python train.py --n_layer=15 --d_model=96 --n_head=4 --n_kv_head=1 --head_dim=32 --d_mlp=384 --vocab_size=3262 --activation="relu" --norm="layernorm" --norm_place="pre" --norm_eps=1e-05 --positions="learned" --qk_norm=false --attn_scale=0.177 --bias="all" --tie_embeddings=true --parallel_block=false --init="uniform" --init_std_qkv=0.0499 --init_std_o=0.00789 --init_std_up=0.0499 --init_std_down=0.00456 --optimizer="soap_variant" --lr=0.00776 --beta1=0.95 --beta2=0.95 --weight_decay=0.056 --lr_head=0.00683 --grad_clip=2.0 --warmup_steps=200 --schedule="wsd" --decay_fraction=0.592 --decay_shape="pow" --final_lr_fraction=0.02 --batch_tokens=[16384, 32768, 65536] --seq_len=256 --doc_mask=true --z_loss=1e-05 --train_tokens=128900000 --steps=3608 --dataset="wikipedia_en"
Each number is 128 + 32 x the weight over its row's rms, rounded and kept within 0 to 255. Layers, rows and columns count from 0. The size above them is the row's rms in percent of the matrix's.

# layer 5 attention query, 128x96, rms 0.127, rows 13-18,44-50,76-82,108-114, columns 0-95
size [ 88  61  76  85  73  78  97  86 102  92 107  99  94  74  97  89  85  83  77  87 127 105 144 120 124 131 129]
[[140 113 197 140 173 137 125 136 110 149 153  87 102 139 125 168 116 103 116 142 135  87 118 147 115 163 115 118 113 133 163 149 101 138 170 172 101 129 163  85 108 101 133 115 155 118 109  91  70 107 143 157 134 123 119 128 125 111 101 156  50  41  92  77 119 135  87 216 172 125 132 155 205 102 175  95 164 133 129 128 100  78 166 166 105 173 165 156 114 168 159 167 102  99 113  86]
 [134  88 139 186 150 113 135 167 145 166 128 120 152 152 193 147 124 129  86 100  28 102 137 138  81 166 126 125 156 124  89 113 127 113 137 112 143 130 140  72  90 124  63 130 145  86 121  73  75 154 200  95 126 113 120 149 100 115 148 183 132  65  73  78 117 187 125 187 133 137 133 105 140 101 124 140 131 120 148 194  96 125 133 101 125  83 142 137 144 155 119 157 129  91 118  70]
 [189 126 140 117 103 120 164 154 143 121 120 134 145 113  87 134 143 105 140 152 123 138 122 138 136 125 119 121 110 123 162 101 125 204 211 124  61  97 184 123  82 120 140 163 126 112 120 111  90 118 155 116  92 214 116 141 146 131 110 139  83  76 120  95 108  80  84 239 114 136 119 171 208 125 143 128 157  81 139 127  85 106 161  85 121 131 176 158  94 146 139 124 152  97 114 103]
 [116 127 128  90 145 100  95 126 144 139 163  72 109  88 205 141  81  84 131 137 160 155 118 180 199 122 122 171 118 170 101 137 166  96 122 157 157 108 163 157 131 147 154 125 124 106 107 123  57  50 125 128 158 153 143 157 139 113 156 161  82 128 117 146 143  51  97 132 146 132  98 154 168 149 164  85 113  74  96 124 131  52 116 160 120 124 189 106 126  76 157 155  81 121 133 124]
 [149 111 200 165 107 136  99 172  82 155 159 102  94 145 127 136 144 104  80 159 118  99  92 113 140 157  98 119 153  92 130 176 141 156 171 129 116 120 112  99  93 160 119 163 167 102 135  68  79 121 143 103 161  76 120 153  67 102 125 152 116  52 128 132 105 205  85 218 134 124 143 133 178 137 157 132 163 118 160 135 130  77 111 141 108  80 124 160 118 112 179 156 136  77 137  97]
 [125 125 146  81 149 114 136 143 104 162 156  83  99 105 142 177  75 119 102 119 152 171 145 141 154 166 140 148 106 127 122 171 172  68 128 205 143 103 140 138 120 131 149 127  61 109 130 101 113  61 121 152 129  85 159 177 142 121 126 142  59 129 110 101 181 111 114 137 204  85 109  72 158 119 164  86 128 116 139 143 102  35 110 118  99 100 169 105 111 154 179 149 115 109 171 111]
 [ 64 114 182 139  92 121 109 178  95 136 143 120 176 169 127  79  67  77  70 108 135  94 140 130 146 143  70 175  99 189 158 147 190 146 148 133 103 147 101 129  97 171 135 163 170 144 142 134 101  98 149 137 152 123 166 108 135  88 149 211 112 113 138 125 123 120 143 168 136 118  95 167 176 124 110 140 160 114  25  96 149  98 134  99 149  89 129 144 137 140 109 149 107 152 115 171]
 [142 154 170  99 118 111 110 136 133  99 134 120 118 150 159 124 187 114  99 103 201  66 120 143  66 217 117 145 115 179  98 167 103 167 179 131 111  60  91 135 102 123 143  95  99 148 116 114 148 110 118 156  43 115 116 143 132 140 147 119  79 108 115 113 144 122 131 106 141  70 158 109 189 107  69  79 148 160  93 121 135 150 167 180 122 101 125 199 120 108 168 142 147 115 144 134]
 [129 149 100 151  88 100 147 177 157 105 100 158  98 128  83 139 153 115 147 148  93 126 104 137  95 114 185 154 144 100  86 145 114 143 149  78 121 126  94 129 119  87 159 137  93 140  94 134 109 168 150 147  71  84  88 100 149 163 125 144  87 124 153 131  88 131 128 169  72 100 212  65 122 129  80 118 171 176 127 190  90 192  59 111 134 101  65 162 118 168 117  96 148 146 123 148]
 [158 143 151 172 170 112 129 113 164 177 135 103 103 135 172 154 138 170 142 109 119 148 143 102  90 113 129 101 137 175 126  99 129  99 104 125 122 132 139  91 176 148 104 154 123 140 130 104 199  88 154  97 102  74 183 122 145 128 157  86 156 114 127 144 129  51 152 104 189 189 109 206 125 107 157 100 144  50  84 191 126  83 188 124 134 139 152 105 160 131 139  97  82 135  83 146]
 [154  78 137 108 183 140  58 109 123 188 136 102 146  80 134 152  73 148 132  98 177 206 129 122 155 136 149 150  96 143 108 127 218 114 101 143 203  97  83 124 120  75 181 144 145 113 114 132  88 130 112 160 142 117 132 113 158  99 136 100 135 140 114 135 189 151 139 122 163 170 104 162 122 138 161 104 131 105 141 212  97  68 120 148 108 140 157  89 150  87 155 121 108 100 139 143]
 [136 112 123 125 140 157  99 146 123 157 168 151 127 100 181 158 160 128 159 133 125  26 163 142 135 165  82 127 121 113 137 122 102 131 177 134  76 118 164 148 117 124  99 134 111  87 122  88 148 156 105 146 153 116 148  64 119 107 144 113 167  61  99 160 129 142 139 212 130 139 109  82 149 104 167  97 122  92 198 102 151 195  69 149  95 155 113 142  57 157  91 105 127  87  94 130]
 [126 115 155  81 165 144 151 103 122 177 178  99 134  99 113 140  40 145 148 122 152 142 118 123 137 120 121 153  39 144 130  74 196 153 104 142 149 109 140 184 109 148 110 122 141  69 125 118 156  93  91 136 136 110 147 170 154 117 134 156 134 125  69  78 147  96 124 126 149 158 102 104 144 108 190 137  94 126 180 168 148  64 135 156  95 131 180  78 114 159 213 140 130 112  94 138]
 [ 91 111  89  81 146 113 124 159 136  75 112  98 184 127 142 113 155  95 120 135 128 128 152 132 144 132  85 123 150 130 124 184 137 154 140 136 118 169 107  75 125 100 126 182 204 142 125  70  74 183 151 170 116 168 138 122 140 140 163 129 130 133 126  59 143  49 141 131 134 148 128 188 143 103  65 162 192 125 109 184 224 140 166  96 130 116 151 157 143 142 113 145 125 131 111  93]
 [150  77 122 131 102 137 118 178  75 115 131 150 120 159 141  62 191 107 120  85 145  66 104  97 144 160 124 129 120 137 167 121 144 164 132 104 107 144 168 151  78 146 141 162 166 167 155 124  90 143 108 118 160 117 136 108 187  95 103  94 103  62 164 173 131 192 127 166  83 109 101 147 127 136 104 115 192 108 149 158 132 160 128 205 204 115 128 157 129 157  67 125  93 164 114 126]
 [151 111 124  90 160 174 147 121 108 130 140 160  98 157 129 129 138 125 146 116  68  66 146 145 121 170 139  99 154 118 113  92  85  94 164  91 151  86 150 142  96 133 146 111 110 170 126 132 162 139 112 158 109 170 152 175  85 128  88 149 153 104 130 184  89 178 141 198 114  65 140  80 131 134 148 111  92  68 200 221  83 109 153 122 115 110 129 148  87 124 102 102 137 118 138 199]
 [ 80 100 146 138 134 128 139  95  76 136 106 119 156 139  64 170 125 117 156  68 164 117  62 124  80 119 138 143 133 147 149 136 126  88 112 160 117 165  97  90 124 149 127 124 196 160  82  99 157 187 141 138 121 143 135 165 111 129 142 108 156  86 127  65 194  74 158 166 150 202 152 190 119 148  81 138 148 125  79 175 130 123 100 147 156 150 137 144 145 178  69  79 134 111 126 108]
 [ 97  95 160 130 138 120  72  99 133 158 128  72 187 170 118 149 115  88 126  95 217  98 138 125 148 120 122 125 133 126 135 144 170 167 109 181 151 114  93 134  87 136 135 138 224 123 130 116  66 102 168 124  94 160 125 118 156 118 150 135 114  99 131 118 204 181 105 134 122 132  90 235 134 140 129  80 146 159 105 160 132 126 103 138 150 164 132 113 117 145 145 108 118 108  71 180]
 [216 115 122 111  91  90  81 190  94 186 135  81  85  93 132 126  90 100 152 160 127 125 129 170 176 150 135 145  93 113 172 113 124 152 177 109 152 144 124 131 108  95 113 124 108 191 122 116 115 102 179 142 124 116 159 137 107 118 166 115 108  77 116  99  95 167  89 184 124 130 200  98 162 124 190 127  54 101 194 145 127 135 140 177 152 113 175 126 123 116 110 114  92 136 125 100]
 [176 157 152 112 132 100 121 173 151  96 152  98 111  99 141 196 140 109 115 143  60 196  84 128 129  72 169 162 111 136 174 144 127 122 139 118 135  85 179 101 121 167 141 165 186 107 156 117 111  72 132 120 155  69  96 112 135 130 108 144  83 128 128 103 124  43 131 159 148 124 117 163 140  97 139 111 124 165  91  81 134 111 143 207  32 130 148 107 149 144 152 161 128 123 124 107]
 [ 92 165 125 158 128 104 146 123  98  99 173 101  85 121 112 128 126 110  96 150 107  66  90 138 132  83 118 127 124 133  79 137 133 162 120 173  86 243 162  48 100 144  89 148 137 149 165 145  80  86 114 140 200 131 130 158 135  97 105 132 154 103 100 188 152 143 131 146 178 115 110 156 144 146 148 176 187  94 164 133 144  90 145 131 127 125 137 111 113 126 124 207  92 118 145  91]
 [156 122 188 103 131 172 117 181  79 199 134  86 109 102 130 116 119 122  62  53 122 132 125 140 123 184 111 218 139  82  89 121 147 151 125 176 136 123 123 114 120 130 140 157 136 122  89 143  78 163 167 129 113  57  95 123 128 141 123  95  59  89 106  80 127 131 155 110 140 150 143 125 137 145 156  80 133 116 100 196 149 103 133 198 182 148 169 153 122 124 136 116 142 111 143 118]
 [ 90 158 141 119 116 129 173 111  56 111 176 155 126 148 119 168 156 155 214 209 112 136 139 117  48 146 136 126 103 126 124 157 140 139 120 191 110  82 114  82 134  67  83 113 150 156 122 152  92 163 126 125 105 125 149 113 170 161 129 102 111 123 129  91 104 135 130 110 139 137 139 140 118  81 117 140 169 154  87 150 176 158  86 101 118 158  36 102 112 142 132 119 121 129 138 215]
 [164  88 125 125 117  85 116 133  95  87 155 139  92 171 123 167 157 114 107 111 131 145 136 123 179 186 125 104 121 132 152 130 131 234 199  85 121 121 104 138 110 201 128 149  68 137 142  76  52 153 132 141 126 180 120 130 107 112 144 148 126  91 168 114  92 145 119 171 117 162 159 130 143  96 133 136  76 113 185  90 101 118 144  90  83  84 145 175  81 128  89 128 127 122 170  96]
 [127 153 154 134 138 133 127  89 110 117 176  82 110 178 158 167 160 109 102 164 200 173  97 167 116 130 123 178  95 137 104 110 162 148 173 163  99 125 135 132 131 158 171 126  98 110 162 100 114  97  97 125 112 104 146  66 157 120 150 140  40 105 143 155 108 128 100 128 117 123 110 173 150 112 165 102  45 123 133 102  93  92  89 178 151 191 153 115  87  94 181 161  94 103 108 182]
 [128 159 162 170 163 160  78 150 222 157  99 123 139 111 171 102 120 179 154 157 184 122  63 136 132 130 140 178  90 111 139  72 133  98 124 113  75 143 184  92 126 121 121 105  64  91 115  91 167  76 111 101 170  96  83  92 112 116 114 124 116 126 156 186 108 192 157 133 159  96  72 142 145 157 152  91 127 123 124 140 105 124  85 192 131 131 125 139 150 135 136 121 150 108  84 119]
 [103 103 196  89 175 169 119 152 113 118 164  56 128  77 130 116 103  99  81 116 134 166 128 137 146 137 147 217  78 109 138 109 185 127 119 158 125 126 160 132 109 142 141 121 147  96 102 112 120 107 141 119 120 136 164 121 140 149  80 150  17 135 129  87 128 107  97 124 179 128 124 119 158 133 191 118  92 117 165 113 112  87 137  80 150  95 174 113 143 124 183 211 137 101 133 132]]
# layer 5 attention key, 32x96, rms 0.102, rows 12-17, columns 0-95
size [ 95  86  97  93  95 101]
[[110  93 138 118 137 133 111 104 108 185 113 114 138 142 139 136 114 102 122 123 192 181  97  97  76 170 213 125 127 143 131 120 126 102 102 201 157 118 157  96 105 101 135 130 151  88 137 116 110 133 136 102 134 150 138  94 146 146 103 172 136 145 130 113  98 170 166 117 111 131  65  49 106 144 125 102 135 212  60  57 157 156 101  75 115 182 140 122 166  77 132  82 113 116 170 129]
 [132 102 135  97 177 140  86 100 127 213  95 101 137 122  78 123  95 103 134 109 163 112  69 101 133 168 212  87 132 104  39 119 142  84  66 178 141 117 167 143 122 111 123 156 181 176 155 183 138 147 154 107 151 142  95 125 124  78  95 176 176 145 156 118 127 105 145 121 133 135 100 157 147 116 143 115 127 139 139 121  69 124 138 147 127  97 170 127 121  89 121  85  71 109 148 172]
 [101 123 156  72 115 118  64 141 137 102  74 100 126 149  95 134  99 165  88 157 173 125 173 131 141 196 151 118 172  81  93  93 121 109 133 113 123 196 147 178 113 130 110 112 178 140 116 100 117 131 125 112  96 157 115 141  76 145 111 133  88  92  97  70 158 111 120 156 140  67 174 128 149 119 193 108 183  99 107 142  69 123 106 112  57 156 165 164 136 139  98  98  84 104 154 164]
 [110 122 158 183 123 113 146  88 124  90 165  98 169  98 230 137 159 141 100 107 128 191  60 127  88 128 117 109  84  94 103  85 132 108 161 156 109 172 151 139 140 113 148 146  44  96 122 106 100 124 148 154 136 124 103  62 106 129 139 124 111  76 116 139  92 166 107 173 130 138 134  91 147 110  99 146 125  81 120 183 179  89  87 150 184 143 152 147 164 103 144 105  96 168 124 105]
 [102 137  73 172 124  95 146  90 125 111 122 136 145 121 106 107 124  89 200 121 126 136  85 112  92 162 193  87  73 144 108  94 120 116  79 143 136 139 158 114 135 131 141 135 171 101 156 121 183 155  84 132 108 140  70 142 110 158 123 105 161 194 113 137  38 145 182  99  92 177  49 121  68 134 140 134  84 130 135  84 134 131  82 150  86 165 118 135 121 146 120 104 102 177 144 153]
 [152 127 118  70 154 137  92  98 131 158 151 128 158 128 138 101 115  90 104  68 137 157 154 115 130 173 137 100 177  67 159 184 128  81 103 170 179  46 130 116 137 130 108 133 192 177 146 158 190 109  89 105 143 149 184 144 151  97 106 118 156 118 115  93 204  62 171 107 163 147 146 124 125 140 131 125 107 158 167  81 125 101 135  77 131 124 179 157 121 150 139 130  72 137 132 115]]